Weights of a small GPT-style language model, trained from scratch on English Wikipedia: LayerNorm before each block.
Each number is 128 + 24 x the weight over its row's rms, rounded and kept within 0 to 255. Layers, rows and columns count from 0. Numbers have three digits each. The size before them is the row's rms in percent of the matrix's.

# layer 10 attention output (transposed), 384x256, rms 0.141, rows 265-314, columns 64-127
101:134166119073070153092107143117151098125126095105102127119140106123145136147123161129128148113153133149133129130104144133152143138098134092167133116103135133152130149179121101091122152122097151
107:143131092148148111159111154105079149137130165128158115066185187131132078141166158123182075147134100134122152080096151110116149109148129141098154134128123124099131138132155137131137105139152098
096:085113117136087128118148140160139150146084131107115097161092126158101149104117144101121129117158141133160154084095136117107166115144105113128122137176119125132136137116141109158195107142152126
110:131167121109155155092129146135140118154161117106152173150133128095126098123130119107123086113155115145145152158142127125126170131124147107131095137129133118150138099103093132126116118100084115
109:125083166123150062141141125107119112144122124091120093138144146110130123173164114129098116142126126127131163119125136126134153137165139128130104157114150123088090109126162113151126128135192157
113:153134149119142110132121150130077154108116153104107170124139159151154079109093124129133119124107183101122087075146150128141121167121132091112162071109133099109116101135136148105100118157147098
098:087120120165151125132114146133122127130114156114119117163142143166128092089139140145099155131141099166141107158113089145135147120092106153129139095174145128132103136177132149087085140116086126
105:130103118101156110145123139127158130103117100153137107107087100118118095147130134122113143112143123134111122101126128138106131129090142080111145143164156174089169109091132147109116107083091167
098:108129087088136130144123129132138075154126127117134112120105141111136113115144103117150155123117162122138125145104153112148136117132141104116087109123100098145176116122183112131121103117110137
102:156151134098132172129126108098086125142144138109106131125114118106108132146146144138158081074123087088150102102117125136141164094092131121117145118142107165159103124141167121138126091127121101
099:121138125114122147159121133128174101134140128133122155142104138121103121089102105142127112119105119145105184101107102170133130138094092110099125119143101081097086121144139113151112117145159138
102:145132098151116109160154146105127138117144117107129121104127098117127158140133131095142097151163168146107159176116137106143137155139141127102153119150148104162141133139146153137144106127097116
106:134133095127158120144133166153113168143143113158172089157127152102153131152130109120168123143112151112136134144157142155081085123155111109110128147141132138124128131150132155125113128117134110
105:108111108125120143107108175130144145151142095130157114077107138095104123162107148123101147135133132149094111152121192140192120112101193161114119123134101122146142114153132111138122148142125141
104:103177137073142155135157165108124144124101110136097150112117155109112146140121139171107117116113148146149115163152129102118134108191184126128119102155110142141124121112145148151130142127149130
110:153127151143110134103111167138115128127101131141106111105111099109133098141159162149089122127114141143131121100184156139112138123166172151132132169093127128109119156138108113140127157140175119
105:117104154116161134109117131161117118144156149104139133142148101136093152140130114138146167118105161107080136103168119147095142179150146079121132113131138112166131106136066096108150111162139095
103:137141148131104147146141139120198128106125108137117119138136110139154142153177127105120130179145158142122166132160124140140177074118105131083127122110150124106134143076139140121153109184148129
107:112140105101128101097127165123103152137161151124113095107107133138119129153091163143115150138198152118167099098138136116167115137097102142169113117103124161113166152142167127107099154116103153
105:124126141133135140135166145177117177169133078126113129119142124075134101126174157123131133120084154113082115106084082158106103150101105110161156128147141125160147109150148101171096162114138158
105:138108113153149077125116128123150097168113099150125177112134143120111133132103112109147078130158115099121082109124127130138109137111160131159135117131110132109096115154113170055148095137090167
100:096131130184141114099119088113104104090158118114155115127128143123125145113102146106124084120104070148141151142129098147152101123127121106152141114101144120110108104158120122097108149119084132
102:116091144143128107165113122134130153118117128132135094117154115142118144159126121114118118134107103132107129124127125113135128151106133167125122097146153120144118140128142132129101135150095132
097:104117138136118125181125120121113118085128131131131170107105172131146167147160102120114139101130073135105129113123111138101114100134162076152109142130105126144152105117124124149132103121091132
105:145110158112129123107089164154095101148117091145099140147128154164095170106114117164143141125110152114176092139122108165154152142124092109175178164106118129129118137125122099143161145136178119
102:137138120149116164118111103134128157159140115117166127164096132152109128154162151106138167126097103098079146167165134149117100095111120141134132152107127124176139147100160131143113143148117148
101:168121118157144120089113101137141085136114131127128120133103149111129118182114116116113119142123143122122113114110142121152136102153130177132150079161070151129116104098146123155160107081109187
103:121088089139140165167153131145082107146133178090100155148161130132115121121116104139151114116148097122164157087132118107123111111146166128085121135106094112123130138131172097131112135143136117
103:120103090097099096132141140128106125105140123127128098114144124115145106150096083096155164100087109111131151140116134115090149090129167138102160089137142129128116119115089120099143104127135116
100:181164154107095132096128158116145106147103144114130172117166143144118114106131089076158148160137158100118161136134133111105108188081107148110154113129132110175097095131114117165133124128115137
105:110107129153126137121107113150111159111134111152130144093163127104143200169141166099121110093102099137140131128118156143067150124114109153144106081104155140123130114107134130159152135145034168
103:112103114132146165118175121107125128165107112087167126129137146127101113182104109125095121098176096143155117130121074122129136161194126110092128055176118127128136137094140101163151133154105130
105:087121131105128111129147140116090112126146111073115124146124125153091152129104097155125166144099153095117128143152106161125147092142108152110101118154129120140105147076126167125086139133083124
106:147128119114165117163106112164104124183116122112114135142135104094147138115102124131138072157147145154112148116137159120154110086111106117146092113100137088155090152205122118166151152100130175
098:104124139122123093113116131109100114138127160163124158096132141125123154106130123151127131106160134110115113134147122140102167149115108162105110087130123167151172139152138120127085130090152175
107:140114113128194079137145146097101099097135149127124168126118125105144108130133157123090116193147129141135172122122099147120146148116142116170131125142116116167113126131114102129123084152173144
107:139094122125139093106132170142107100128145049161136138119120140146156070074143102121115140095098110129102164133122129129101114138130136145119117136108086104173168104073174141146077134132151148
102:129138133110091112099131145150076123102156074100173090143131130112159139109147138102121145145093115131105137207117166088139102147133143106111118135143096189163147127166137136117143095158123144
103:131138141140140096142176115099125119103128168131144111136102082098126163171094126123096128122146113140131159151134133129127144079137148155137127113159143128120090134122116158075093046125109131
106:103120123110137132106095180129089141180184106170114147146153115076123104106114122098168101087113149112118120109089105115139163139141139122095139139088151128121124101130143156083162114157107127
098:146170099057127137156163100135126127106096151143157127131166120159090119127131108106125118120142149111112098138127123157095122171108128138093123164165121137097131130133134127153108150139130123
110:139130101106144161144143114122122173090145119093114140143132164136167149161129111109145094101142122112102128127124158123139144093095126070129118129122122117118130116169127134096104132159158148
103:140139099135121131101119123138140121101136118138144148118118121116121127100164148096177135129135125154099129133106103085144123148147144166087121123120116098152163149175144147098115127142105141
098:136190131157162125134097096148121130101147115111138142153119118091116137159153115117130166150131116113143122093137092136145111079134135136122113125136136125113110102138145112094118117135141149
105:113146128070113169107119104141164123139094118085157133104094126130094124174105082150113124065122168120163124087157146130153097120135079110118124122113133115083121175130130154156088076093121115
104:127094109130150094134120165169110115165163158144112082129151124139140092136155169140144153108172167082106146140123147104108129130130121145048083120123107115114191139102139110096125136128145138
110:144100148127133121124103121102146164096114169102124112112095154080090103120149159133124179129120084120131110128140125108137119114158109102114062131092116096137136125070128101093135105075118069
107:136114125150149095150112101179134113100149166109141154150117134139121118100102100129099077115136117090110078181106127180118134123152095135077115142120142163098145112120147120163132137168125138
102:169086121154151124116097102145149126124129134132154107114118137131131147107114144179130139145198127144107145112102124151132138109137146143091105122137134116163148142115183157122135135114120142
102:129148146101134123104139161144167117116147133114120109140133152087172137131118098142103134143122126119105100078110149147162096109100144107129135138133154161122129124144123054127130137123142120
# layer 10 attention value, 384x256, rms 0.164, rows 266-315, columns 64-127
103:157103133131094144111140154166097115148131138089124116142119074110147134131117134109119124132139144114146064140092138118104121110133105131142152144113152169089169138162172144089112145123118113
092:177126110124133084168112105141122090146130105132150157163112093172118115130137069162106151132147164142146128131138083123157156135125184156170203118147127122183150085163134159113091141075127151
107:133140136162094160175108111104132119137131139141141129105098155126155161114139161140101122130095132145170119113097112127121104143151118162090136102123135175116117131155139152099169111153118147
114:155129198103113149061116117145137106160123098151105146117115182114114139144123119121102156148144166139148096125096099103107119173099136144115149097123114104182118142127123124142138138104151124
109:122089080136169127127102113120094096138167166087125155077143122129102144147128126143174097107116093127123105154125144085087134114119151143109119137169150144107122133126111141191149162145126113
095:154139107127133146134110139160141084121168089081140141112162184116181125153164141125122081122124171148131121121140138147099110110098123135156189132120119061156151124144120100124158138133188174
111:177090128147138123126149139119149093104178156139085155098126090167125129128131156109125169129163140102153118095064140170139124176122111156083107142163153107149126115179138112159120124124145093
099:124118156122126115135125127152112143165138149132107154126131097131142137130143170146127133084177101170155162094120143121147127143137127114101144152114123135140128116116125133102107140162131165
101:122102120105124159157106131109120154152137123091090082118134149128156145156096150122143167156122166124150115138154129135135100131135136108104083110171123091106146151117161095118156116137140162
097:125121152117100144165163115122146116100147097172140128143110164148143099091110146094151130118132079143112094083113151145131156106154100117104139104129140178099144107122161090133132127087141084
105:133149130140126124131152139103116123111141123129192137170108101162135118106126134147122149121118146175149154113138094127124110105108149098155153158161159143104146133129114129135149132114123138
102:187164123103109105116162157126097125161145128146094129138143138142142170135158093102146184122115150099122153169151099195128146120136117161118125114083135129165086147115170151111097107117109140
098:146091084119134150155085148175139090137074135112100104129123137116120141161101115135106155149127072109105142137138108104116099154108121161144118092131124113096130121127153155114157138179156150
103:104146128126124149145121089152094104138157158125109105158101183093060107146162088169119124130132121147099161109111127143130150079145108129113154096147132143112161104097120096145078116082129131
110:133135178128146135087107073124157133146124150112135124112119102112131138151121118134082143164132132122112109112144116131108167135099080138125133139149129163145151096100164162109155123114156140
101:137145138167137125114132133082179136166097140068111137129113174151174135144139098126111118148114133112140123101125190132156105141122124164128160117124161084129104127136151118140132148104098112
102:102109140150124138161123143109106101179116107192131138101127162141152126110139088144168120136106140154099120176117130135136131122120116146128127154115104137132137128104104118119146141093120084
102:102144155110172096137129131111152137120153168122108132097143139115140148149147150151121128110114159111110142139124104108113168183130167154147155148131154103176148140133131144133135094122153127
100:112123170090142157127189111137067092134115120104134133124117141153129167118117133144115126119115140104143119108157133126133139148119102124141132177120170124091108158159159103156092117124121159
102:129184130104140122111159090131102119094169147113119147087141098139107086159102111144117082086134137131172152125107077119155125118091143152153094116091152117142104114133132146141152130120120150
101:118141088136147168157154104118148100122112114100100122162161082131142132142134125169107149121123152156118107129134121111154140122135147143107132129155098131120118173105101114119151087131107159
100:151129133096158155107094159129078178103145127120166116079141138108094127112144115165148127130087145114097146110132116170150111046132151127177144129096092100126125136139139126119135147143131159
096:136130097144140115118122122087135134138114133124074121170079150139131096123111153127163129148105174146118133119121130174121133072159090106131137133110180108084121149180103061124121110133088140
102:136128129146115072114101148134147073114096122103163134113159126147164118125124139130164108097148089136133148176176147109117144124157179149127118133148144140165091168091146140110147125141133110
099:173135188115134126133144123117144136139139124151082147104128121162140140109115144121150116141107165107125133133142161132128130114153129114163157127145151152085110133163152133140124143136133122
098:126110156114110118156145122115088144123120163126156116104108083106140178105124117163128120109084134125111169102160119141146118109120124126114077127149089134122144122142106141110119154128119130
104:097156134160132075125132152140173137113115123158122164131146148129159152128142130112127110120150149141138128159131123134146153187138126133120083148118168103137147135148128147094106124136175107
102:190147116125140128129143117096117160124104109107120167165122129123124144124163089114138122141114144154137151080163182130154097159114128117109120144156090144160110134150087162104075159165084104
103:146094162062163100115164120127122130163124134125184095120078114113128117121143146106130142101135124114169095122143109128167117145100116148132152142149152093127115131123131098094166144113113142
106:139143182179127120139118085153140140103163122103161129123131151123134150134095147132123169111119150131103129134129105127132113150128118071091156087150101088101104163089125127118057147091158136
103:105142140182114112170120148104133098123134156124124112115144131148130143136076111174069095104114129159118131143161145112127109107091153114130118088158161110142109143137137121144121085102127134
105:137112115089090127124165083121106148112122139120135180185152202131167136170135134124112093097113146121131146142129152137133132099145145102050134092135126160107137107160142063099132159136122137
101:115116172156115119090142111077150112125145127106138117132118109110157111135186128108121111114107135150118098117117109114140139122062095145119141133112127127101129120131132152122133123093143118
100:107137124089141104160141131126158147141153111083112125143144164120101119140118179091108098093127077106160128101110097150125130112120132117143101134170140103110170158081120082122121144133151143
106:113122142185121100114100112135138124108093142108137114138123158134116125106126136167104155099126136101139134127121154144129109134154148122151109098149075126115118147116119143119162150139131129
105:120120182165131105091134130117115098189133142125134144109109160150141121173088144127122116095153100103161123132144140106151128196139133149099135110118117114136067136166112126151117111125107130
096:124135094145125098087146131102137129117108115181129120098164114084123139147148127166111139141162141086094142098110137151125157127124144118101146146123115124104112174116151157076144131104140119
099:119161093108118104114086139087136169122121123112126098120127135145110116106181072157093123161138119138117143136134156105165142141151133113144117095111144100112121156152169084175119134148095169
101:163110157143149110128127136114130099127091186087160103117117156133083149165162160148083144166139127128175133102140100110211136143083134132107086156082131112100111100141137127153140087140134137
099:143153124098115139151128077178102115183145110116126115164101108154153106149150156140129145125177145073127115124093116143109159111174066128113109102146094108169100153133149146146111129117186115
107:116136100124122151132117138110130118127132148112123202110122119135102115127106124153152135148138113146124101118118114092060139108163115104125109095147125088127116165103098128105121141128117104
103:103124149134160102143072131114161158065138150124128147144090128135190121091097120127099173108195123121132104108092111122139113095116098148143074153074141147093099130108118107135126115116134165
099:130115151129105100140116110103073147162132134145145116134140139150106109126151147138182153145142138119135163124117145100145145120133154126120121142136159103135120128146090141147142101158098087
100:149128139130162106136113075109104099125132146106124161136137162157127142114162139116121175140125138153129104142142109112133128142154119119139127105154133142143078134121140103129170155163114144
106:152116138114122134131135167114084154143165151110111118067094180121122115120145129130101134119114110177118111148105128111129124120180148130157114149120161146107098125157099133092135097131125099
108:144113097115160152085118110125131064137129149124122108095115128121125142126106144135075136148124107154124156113155088116137132108126102150121140136096120141119100120161135132124128136123152116
106:161119111097103150116123138102116114133113128124135131154114120174138097146126157108156146126172114139113142146115121081099100124157117116136119087093091142150119118136145104107130112089136081
102:103128139115109093136125173130113144116157088150118140085096156131141144183140112127076139143111110127109095111131099140098142150101152125132124122087083132116156137146118120149132157154111138
100:141120105149106097130115110102109124137135092146110111162109080107098120149121140159142105134103094147129093135142142092117137175160141138134080109150177076126139116140149132137168143131111139
102:140113148168141101109113120128088162099108168128126095112179109124134134152097097129110118104157147102151127119116113160194106144118151122089110131149099115143186177142122141121158059124125107